Weights of a small GPT-style language model, trained from scratch on English Wikipedia.
Architecture: biases on query, key and value, untied embeddings, attention and MLP in parallel.
Training: a variant of Muon for these matrices, 12305 steps.
Each number is 200 + 30 x the weight over its row's rms, rounded and kept within 0 to 999. Layers, rows and columns count from 0. The size before them is the row's rms in percent of the matrix's.

# layer 5 attention output, 64x64, rms 0.531, rows 0-50, columns 0-63
110,170,184,149,175,228,245,219,185,205,167,266,182,224,199,204,186,170,271,248,198,200,190,222,158,251,163,191,252,187,179,207,240,181,206,221,208,157,163,193,233,186,169,169,215,204,179,203,208,255,172,133,169,176,163,181,188,201,226,231,172,188,216,231,206
090,179,187,170,199,230,150,155,205,186,225,211,241,221,226,159,180,177,204,174,217,223,185,141,219,216,183,212,200,178,246,244,218,214,187,291,209,146,220,225,172,211,194,182,209,173,185,230,210,223,185,249,237,198,217,201,251,152,181,222,216,230,248,143,204
105,209,175,237,210,184,223,166,223,211,192,232,215,204,185,174,189,195,197,191,223,234,178,167,219,188,199,284,190,148,198,231,184,183,178,180,205,211,207,182,228,211,248,217,265,206,213,217,244,188,163,193,223,117,245,216,181,208,154,137,243,250,217,163,207
102,150,185,211,185,189,198,184,191,197,195,212,128,208,199,221,205,200,199,212,239,197,256,235,146,275,220,153,208,214,134,211,197,174,235,180,214,202,203,214,227,220,171,161,256,184,154,180,220,203,193,194,173,207,117,198,211,204,134,232,182,190,198,203,199
107,227,241,199,235,233,206,216,216,253,216,209,178,198,235,199,191,223,175,225,199,212,220,149,198,177,177,193,274,179,190,197,160,188,237,223,177,187,227,181,156,126,233,158,197,207,185,165,210,181,208,177,227,256,198,277,201,168,198,182,136,195,235,214,221
087,142,171,207,185,236,168,205,147,219,162,143,146,186,193,223,236,191,181,188,231,207,184,210,209,171,204,159,183,271,189,216,179,182,191,184,172,195,236,203,229,235,264,237,273,222,201,209,253,192,239,241,174,179,230,184,162,212,192,222,188,183,206,202,200
149,189,266,255,166,160,219,200,170,182,239,176,209,213,180,239,188,170,198,222,193,148,184,185,226,151,229,242,177,214,217,223,246,234,186,167,202,199,257,173,212,227,195,185,198,162,207,205,201,252,270,184,181,194,212,177,196,233,149,174,215,207,160,218,148
085,202,175,202,179,160,218,201,188,236,214,232,228,182,196,179,177,195,162,172,189,194,203,176,154,226,183,205,192,125,209,197,225,176,158,217,227,211,174,224,177,120,163,129,183,217,178,214,210,176,232,210,235,206,232,211,230,155,234,196,198,236,201,202,107
104,254,177,149,238,157,161,143,153,210,227,175,179,196,205,192,227,212,232,183,173,243,226,238,177,226,198,191,175,169,239,222,262,167,188,210,176,210,225,223,167,200,193,200,234,170,173,209,176,180,188,240,253,137,159,183,203,154,192,209,201,226,205,170,164
117,177,203,199,205,182,172,213,136,193,190,227,175,189,240,191,136,183,221,224,147,267,178,200,155,188,172,249,179,251,211,210,196,234,203,188,211,163,245,187,229,198,213,190,199,198,147,227,219,217,188,171,189,219,258,215,231,192,222,129,201,136,175,203,212
105,183,201,149,207,198,221,190,226,187,235,185,146,240,228,201,192,215,169,254,197,189,227,127,173,192,249,247,220,163,209,190,218,227,236,230,181,184,206,227,260,161,175,224,215,179,240,164,208,160,241,149,187,210,168,230,205,225,162,202,178,225,189,164,161
078,196,206,239,211,203,209,197,145,199,206,204,225,250,230,224,192,186,260,191,241,208,162,209,186,188,187,204,196,140,227,230,225,189,174,206,162,197,218,194,273,225,191,173,178,166,129,168,190,168,226,147,227,252,190,260,193,228,220,232,204,183,193,228,155
118,190,219,170,234,204,228,231,192,180,225,170,226,197,202,192,190,208,149,201,188,204,207,264,184,212,231,204,197,248,186,226,175,228,171,223,180,187,245,211,180,270,192,221,198,182,182,141,156,171,250,228,205,199,160,145,196,176,218,119,173,187,212,135,210
129,204,193,171,223,265,188,188,238,226,261,187,153,211,151,219,233,220,228,222,192,226,187,191,169,208,201,234,178,200,244,189,205,164,191,269,213,178,208,226,220,164,122,177,223,214,240,202,206,156,179,176,172,179,200,165,181,155,192,157,180,201,145,191,228
103,236,194,240,158,209,173,188,203,194,209,206,172,159,194,136,207,196,187,175,245,206,175,185,199,223,178,181,224,180,200,286,149,144,199,139,195,201,206,176,208,166,177,210,202,223,214,242,219,238,211,251,182,175,187,251,238,211,209,205,227,181,247,139,187
096,224,234,230,248,153,222,209,183,203,241,220,288,178,208,143,209,214,222,200,182,197,188,215,193,223,186,213,190,171,183,195,256,164,162,220,203,249,244,194,200,152,199,190,127,230,230,229,216,165,186,176,196,227,144,190,199,181,236,212,188,215,235,208,162
109,228,174,142,163,260,245,260,222,238,182,206,151,230,191,189,172,221,187,194,217,173,221,235,211,218,230,183,199,203,193,209,238,192,190,246,263,144,218,205,190,152,205,162,279,201,200,201,197,162,216,204,253,213,211,194,168,171,193,158,188,210,200,203,181
091,206,190,203,217,219,203,230,161,245,200,192,207,230,130,205,189,228,170,222,247,203,165,167,189,184,208,216,193,195,282,201,172,185,234,187,208,171,213,163,222,193,166,214,174,166,268,215,215,159,227,151,169,179,241,192,254,226,178,175,195,185,170,153,250
088,201,201,252,188,193,196,188,225,191,185,275,240,219,192,185,173,191,161,211,199,150,219,202,208,191,242,185,136,222,225,244,134,200,152,136,213,203,189,198,231,210,197,225,205,179,217,266,255,193,174,175,257,182,229,214,188,239,210,187,205,180,229,210,229
101,206,224,172,237,200,184,222,202,212,211,254,218,201,178,209,207,181,185,239,177,234,172,172,205,225,164,232,191,159,229,199,232,166,143,161,170,129,219,212,187,165,190,132,142,168,178,181,238,211,209,195,248,199,178,225,203,181,250,173,203,194,136,191,237
091,174,193,196,179,193,196,196,222,213,183,184,160,189,205,149,208,194,218,192,192,189,232,173,228,179,210,152,220,202,268,213,226,210,283,225,253,221,196,237,172,204,181,216,207,209,213,277,181,213,202,158,263,205,195,220,192,218,206,259,201,191,160,127,165
092,209,164,202,184,217,273,176,157,180,148,143,151,222,214,198,188,215,237,154,238,213,243,230,204,240,237,190,204,211,156,160,218,214,212,182,246,128,192,190,223,255,211,208,231,179,182,190,219,170,206,203,216,260,195,180,172,210,165,196,208,197,181,226,224
088,205,191,201,159,208,215,225,201,192,198,206,180,206,174,204,228,167,230,252,163,245,244,235,206,215,237,224,254,226,207,235,209,170,169,169,210,199,247,198,202,222,174,236,181,204,229,171,188,250,162,130,164,168,171,124,246,209,193,184,176,209,149,175,222
113,223,177,194,223,236,228,127,212,217,224,214,244,212,207,152,208,222,233,188,252,245,241,227,229,195,164,195,201,181,193,204,204,195,230,175,211,159,205,224,193,232,141,194,145,150,193,244,141,229,171,220,145,183,175,211,241,198,222,200,154,226,184,193,178
095,185,212,142,222,190,129,161,216,200,162,220,176,191,226,247,208,185,201,199,161,223,188,199,207,168,184,180,224,225,248,230,234,223,177,233,224,244,213,225,198,236,246,206,226,292,134,172,165,229,183,231,209,214,199,191,214,193,212,213,210,234,169,167,175
103,186,147,140,175,248,228,196,195,181,166,191,224,244,209,186,203,242,189,215,238,234,225,201,211,183,180,181,189,204,227,146,237,232,251,216,202,236,212,219,203,215,235,219,201,213,180,203,224,173,198,202,183,161,211,207,183,235,223,213,173,196,200,249,79
097,211,204,184,253,187,179,156,234,205,230,116,184,182,195,234,172,198,251,182,185,181,137,166,218,208,176,220,196,139,216,193,222,146,221,181,180,206,228,231,181,196,159,221,206,216,179,164,192,175,162,230,255,226,186,256,195,180,208,239,184,230,163,176,203
090,203,208,232,213,207,202,198,242,174,195,232,198,186,145,210,119,198,236,224,207,161,184,196,155,219,229,158,234,262,213,201,220,180,230,180,210,176,174,234,151,185,201,181,203,270,207,131,238,188,196,152,202,269,202,204,192,205,196,205,173,163,173,195,205
106,180,232,244,163,216,203,272,209,232,221,187,180,175,266,221,156,214,232,148,212,216,210,204,199,182,174,156,185,186,198,231,223,246,175,206,213,218,279,149,170,176,192,199,173,230,171,155,194,183,162,243,208,200,217,185,199,220,231,223,208,164,249,222,183
092,224,198,161,261,214,194,159,233,185,195,191,234,192,203,178,187,204,198,160,252,128,192,175,201,178,208,230,175,206,200,200,233,196,265,198,145,189,194,261,199,132,193,226,157,180,224,176,244,187,204,206,146,239,192,205,228,267,203,203,184,217,178,187,186
099,243,198,182,157,202,175,178,183,189,179,218,223,269,269,209,229,193,210,193,151,207,184,172,169,202,188,217,136,158,170,192,176,204,194,151,190,138,200,196,213,176,197,183,163,136,167,201,199,205,185,198,200,248,220,170,240,228,174,189,202,258,212,221,252
102,236,171,198,201,222,220,171,167,226,172,242,194,241,199,251,207,174,232,187,160,220,198,270,235,194,174,172,209,209,204,215,183,203,150,270,229,200,154,260,208,187,198,167,214,182,207,165,201,205,179,223,268,160,209,162,177,187,156,242,194,181,234,191,226
085,196,222,243,232,161,228,189,203,214,263,223,200,184,203,196,181,194,148,167,145,140,150,203,160,213,160,184,185,229,223,171,188,216,204,184,184,216,156,195,227,181,139,186,198,173,235,173,194,168,193,231,229,240,244,196,221,153,221,215,214,193,204,256,141
084,142,177,200,179,188,203,248,215,255,219,161,170,169,224,202,224,196,211,168,245,247,249,239,209,216,239,183,244,236,212,161,221,248,170,220,218,218,231,158,205,147,202,225,188,255,212,227,196,251,167,227,202,200,167,173,193,154,245,194,185,178,189,199,191
096,190,213,206,174,198,216,215,231,178,244,257,213,214,128,219,175,204,256,174,212,244,207,179,238,167,187,188,174,201,199,155,181,233,212,170,227,175,180,191,167,238,193,172,162,221,228,159,185,245,197,230,151,124,212,233,183,205,209,150,188,217,189,220,148
099,126,145,170,141,216,198,231,173,214,229,183,211,178,204,182,171,203,224,185,187,167,217,194,204,193,221,228,186,193,118,177,227,217,217,218,240,166,194,186,227,176,206,214,207,183,159,226,283,233,168,203,181,212,175,206,232,182,225,170,238,218,202,248,252
097,203,193,184,177,211,171,201,210,140,211,214,188,218,175,245,177,193,200,201,226,156,184,172,251,181,143,197,187,189,142,186,173,174,266,190,242,162,196,208,187,213,209,196,206,172,216,142,203,219,228,181,160,175,208,232,117,162,242,171,215,217,188,264,208
098,231,130,178,218,248,236,195,228,204,213,214,168,149,222,197,238,233,279,171,211,222,216,209,218,139,181,213,160,160,220,214,236,201,278,184,185,195,187,232,167,204,193,205,209,183,200,205,191,186,128,242,180,178,170,202,212,247,188,191,214,196,176,185,192
083,257,228,196,175,240,218,172,216,266,211,200,180,157,208,170,248,151,184,208,197,208,213,194,118,203,220,169,229,160,190,165,178,134,155,174,234,246,189,200,173,126,209,174,233,224,195,202,207,183,208,176,202,209,229,181,230,185,198,204,168,205,189,229,194
096,233,185,197,146,184,216,195,140,216,173,262,166,185,210,203,217,196,213,203,200,239,253,241,191,204,154,199,229,235,194,201,211,196,154,204,202,226,133,208,249,175,201,205,221,195,218,185,182,176,188,235,223,159,126,199,223,220,216,223,202,164,161,277,199
099,200,177,210,211,175,252,172,208,195,195,257,176,199,196,251,222,168,200,198,239,232,206,179,218,158,215,168,182,250,162,173,138,264,226,173,171,227,186,174,201,260,201,140,245,193,219,167,165,261,215,187,168,163,221,190,189,198,177,186,170,226,189,205,201
093,195,163,287,212,246,191,149,174,151,204,207,202,216,135,232,217,211,195,245,209,182,201,228,231,205,181,174,199,232,230,200,179,160,178,202,189,154,213,244,213,249,217,221,178,224,259,178,230,163,203,140,171,168,182,185,175,220,209,247,205,206,213,206,220
101,209,211,171,185,251,193,168,218,200,224,245,190,187,155,197,198,251,147,155,238,222,131,181,187,186,240,197,233,146,194,192,236,172,229,276,188,155,167,228,182,247,166,192,188,241,200,211,245,205,212,248,216,189,212,223,204,189,185,209,162,215,226,197,189
091,200,228,214,206,190,184,176,158,175,127,191,200,188,193,173,238,172,218,183,138,206,213,220,170,228,184,168,206,216,214,149,147,180,162,185,213,196,186,208,234,194,227,232,268,230,222,233,162,221,229,264,249,221,232,165,221,172,218,219,196,257,194,228,183
093,171,222,205,147,166,170,193,164,218,235,149,243,183,193,229,190,213,215,184,194,167,131,135,124,191,131,202,219,201,201,217,171,210,214,206,226,207,241,183,205,192,191,244,187,279,186,181,180,194,176,199,216,207,235,219,244,176,234,193,189,206,174,212,219
098,209,269,224,294,231,177,153,188,137,184,218,219,195,162,203,230,181,239,178,239,179,159,204,136,236,235,209,203,277,230,157,212,179,201,199,187,159,233,189,181,213,203,192,197,223,219,199,200,193,178,195,159,211,169,208,222,222,200,215,223,192,192,214,217
101,199,226,202,183,176,261,229,206,215,221,234,197,182,235,198,168,163,219,213,167,191,246,187,180,222,274,255,155,164,173,212,223,206,201,140,189,243,184,175,231,152,187,161,193,171,200,230,174,205,186,223,203,206,145,227,171,186,228,161,202,186,173,205,131
090,214,227,191,205,178,157,208,217,179,240,174,255,173,159,191,172,272,170,137,235,204,185,166,211,207,230,195,169,230,186,242,210,172,157,217,184,213,209,186,215,190,177,222,207,226,224,203,219,166,237,284,199,146,216,254,211,210,150,176,223,188,194,186,222
095,220,229,149,189,179,228,197,186,203,167,215,215,255,244,200,219,204,182,272,217,189,227,194,153,265,215,152,195,209,201,215,194,213,181,225,189,207,149,177,197,168,231,241,189,168,215,171,216,210,177,175,202,233,141,235,252,151,163,204,263,225,214,186,192
094,173,234,198,203,198,174,175,191,190,213,144,267,163,153,187,195,198,162,185,213,224,157,142,224,181,181,195,141,190,200,246,205,197,150,226,206,179,208,190,230,220,187,219,201,221,215,269,163,229,207,181,227,173,250,252,132,221,195,199,230,221,170,188,216
097,193,230,188,172,169,139,216,217,168,237,177,173,271,189,204,213,154,200,217,171,131,187,209,165,177,231,196,228,150,174,209,198,167,174,167,216,232,194,193,180,230,198,225,192,139,220,207,209,215,189,198,233,239,150,215,240,274,193,197,232,187,170,220,178